{
  "n_layer": 15,
  "d_model": 256,
  "n_head": 2,
  "n_kv_head": 1,
  "head_dim": 128,
  "d_mlp": 448,
  "vocab_size": 709,
  "activation": "geglu",
  "norm": "rmsnorm",
  "norm_place": "pre",
  "norm_eps": 1e-06,
  "positions": "rope",
  "rope_base": 10000.0,
  "rope_fraction": 1.0,
  "qk_norm": true,
  "attn_scale": 0.113,
  "bias": "none",
  "tie_embeddings": false,
  "parallel_block": false,
  "extras": ["some layers without attention", "local attention windows", "exclusive self-attention", "capped logits"],
  "init": "uniform",
  "init_std_qkv": 0.0621,
  "init_std_o": 0.0,
  "init_std_up": 0.0621,
  "init_std_down": 0.0,
  "optimizer": "muon_variant",
  "lr": 0.00953,
  "beta1": 0.93,
  "weight_decay": 0.0,
  "lr_head": 0.00398,
  "warmup_steps": 0,
  "schedule": "cos",
  "final_lr_fraction": 0.1,
  "batch_tokens": [8192, 16384, 32768, 65536],
  "seq_len": 512,
  "doc_mask": true,
  "train_tokens": 159700000,
  "steps": 6229,
  "dataset": "wikipedia_en"
}
Each number is 128 + 32 x the weight over its row's rms, rounded and kept within 0 to 255. Layers, rows and columns count from 0. The size above them is the row's rms in percent of the matrix's.

# layer 5 MLP down (transposed), 448x256, rms 0.12, rows 96-99, columns 0-127
size [102  99 107  99]
[[158  84 153 128 136 101 149 131 103 140 154 107 144 112  94 174 105 124 113 112 130 113  85 147 144 112  95  88 165 179  74 125 157 147 137 119 188 164 129 125 131 147 146  91 124  95 162 160 170 108 160 131  83 136 139 164 151  88 105 101 121 113 157 122 126 129  82  60 155 115  92 155 133 110 136 103 136 118  94 181  97 194 187  75 112 134  86 127 121 157 143 130 169  63  95 144 139 119 163  75 165 156 142 130 176 117 130 125 144 147 146  97 156 138  70 116 148 189 173 174 108 141 140 132  99 167 165  92]
 [129  87 123  95 125  85 193 141 176 133  75 128 128 181 144  86 153 111 165 147 152 109 123 168  90 160  90 133 138 109 101 128  77  85 124 100 105  91  95 111 125  93 130 143 126 160 145  68 122 169 128 117 183  95 113 121 126 110 138  90 161 147 156 157 144 127 158  65 168 162  97  86 154 122 112 147 121 218 181 158  90 152 124 119 166 115 178 149  60 142 102 142 111 157 154  90 117 158 158 112 184 138  91 116 128 118 155 218 145  90 117 167 157 111 191 131  96 144 142 128 134 174 102 117 125 102 131 142]
 [110 134 119 114 124 135 131 166 153 131 129 212 176 206  49  58 108  95 156 128 151 137  66 131 155 133 137 158 130 123 135 115 110  71 152 126  65  92  73 181  73  74 139  69 139  90  64 141 138  97 123 193 143 146  50 124 127 175 119 183 151 172 127 177  91 126 123 161 111 141 128  97 115 139  84 194 115 168 145 136 136 156 106 151 132  72  90 107 121 186 133 164 102 127 206 169  80 136 142  80 201 151 100 111 110 102  82 158 138 132 155  90 102 106 171 157 128 138 120 165 133  73 131  95 117 120 127 168]
 [156 121 149 178 100  58 173 167 121  75 150  94 165 105  62 147 129 164 106  97  86 127 115 117 116 131  82 132 107  35  82 107 104 114 120 113 126 145 121 139 163 170 110 125 102 113 147 159 143 146 128 164 144  82 134 115 112 178 184 128 112 139 106 108 120  98 144 162 148 144 171 160 136 145 111 135 123 140 118  99 149 162 114 110 165 154 132 129  99 139 173 135  93 104 170 150  90 179 172 159 148 133 164 160 136 144 137 151  76 126 105 137 104 134 118 140 168 156 190 189  83 171  82  48 137 164 105 131]]
# layer 5 MLP gate, 448x256, rms 0.173, rows 97-100, columns 0-127
size [ 96 105  97  98]
[[130 135 124 100 150 114 149 149 110  31  72 130 134 111 142 141 148 142  91 137  89  89 141 128 150  79 113 128 140 122  78 113  98  92  97 172 109 148 137 146 136 108  92 119 100  70 169 134  94 158 149 160 175 155 171 117  71 164 153  68 148 175  69 176 213 123 109 213 133 141  91  54 159 176 147 107 124 169 134 130 101 125 115 128 117 186 178 135 137 115  74 169 110 113 120 168 152 109 165 151 116  98 192 186 117 104 129 126 102 110 124  97 173 154 114 121 113 188 142 136 172  71 123 151 115 101 128 143]
 [122 133  76 107 164 162  94 128 111 119 108 156  78 162 129 108 114 127 128 146 129 122 101 177 147 143 121 134 164  40 129 118 110 110 142 144 152  96 132 139  82 161 115 125 158 110 154  96 147 116 149 121  62 154  94 118  93 124 114 165  72 127 110 186 117  83 173 129 182 143 106 110  77 109  97 124 132 159 143 127 133 107  92 147 153  77  92 157  93 129 111 120 110 147 143 117 124 159 133  87 213 121 140 112  99 123 212 165 161 157 162 147 108 205 172  82  82  91 120 177  80 103 126 139  85 160  92 128]
 [145 114 121 115 112 174 134 137 111 169 129 105 120 134 134 145 166 108  54 110 157 124 134 145 118 164 122 189 151 132 163 140 132 166 168 189  84 136 130 146 135 203  81 112 142 135 170 111 142 178 141 145 134 195 184  75 200  85  64 133 198 189 165 149 159 172 183  68 146 182 129  96 125 116 112 104 153 130 154 102 137 131 104 107 126 163 152  99 105  91 114 141 138  81  59 127 160 106 132 185 107  88 158 189 122  99 162 144 123 170 135 134 141 135 188 100 171 109 110 133 152  92 141 128 128  79 122  72]
 [116 110 191 110 146 194 115 159 130 123 135  96 163  97 157 135 158 126  77 163 179 125 163  95 126  93 118  97 103 126 111 113  73 121 131 118  85 106  81 190 130 123 125 135 193  74 168 142 156 124  68 150 139 112 119 131  90 182  92  95 111 145 116  92 128  69  79 114 125  95 150  70 108 151 109 143 117  80 119 158 105 130 170 157 133 142 109 162 120 189  87 198 144  79 221 211  96 155 149 132 110 179 151  84 124 153 162 137 144  41  93 175 105 144 130 130 123 174 125 146 158 134 114 147 141 109  90 131]]
# layer 5 MLP up, 448x256, rms 0.179, rows 97-99, columns 0-127
size [ 98 113 100]
[[185  87 147 109  91 127 173 141 124  70  74 109 126  73 117 160 113 110 135 132 171 161 128 100 102  70 162 151 153  47  59 173  93 100 117 135 128  81 104 152  91 115  78 167 161 147 117 158  75 173 114 144 195  84 144 151 113 137 151 147 141 158 121 163 161 140 136  79 104 108 123  80 126  51 151  99 136 161 126 146  79  87 111 167 109 125  94 125 102  56 155 124  96  92 114 102  89 172 167 124 151 160 114 161 123 168 139 125  97 178 126 173 150 134 218 109 141 150 184 106 123  52 117 168 141 113 152 104]
 [129  85  84 124 160 131 123 148 150 163 140 125 160 144 158 102  75 113  93 127 174 134 184  98 144 137 146 146 165  97  51 144 102  76 158 130 127 119 153 104 117 142 107  43 163 116 139 129 163  98 106 108  76 123 137 173 105 105 194 173 124 199  86 138 114 140  78  63 118 115 124 115 126 119  84 167 154 136 129 107 124 104 121 152 175 175 128 221 141 129  60 113  80 150 144  97 140 102 147 151 185 102 145 114 107 107 158 113 142 109 149 101  82 152 151  78 145 106 125 137 157 113 115 153 134 124 125 141]
 [136 160 120  93 147 171  84 229 116  86 132 126 138  94  73 142 166  69 113  85 147  75 136 158 128  94 186 109 129 156 126 102 211 147 121 121 168  85  98 107 103 135 117  78 132  97 120 158 121  98  89 146  95 177 155  95 172 129  85 132 158 141 103  97 160 134 143 166  93 121 109 125 125 164 140  81 120  70 129  59 121 107 151 184 159 119  92 134 140 170 102 165  88 111 161 173  82  95 123 107 131 114  57  98 101 150  71 107 130 127 109 110 144 133 137 126 187 163 161 138 135 136 109 153 133  32 131  88]]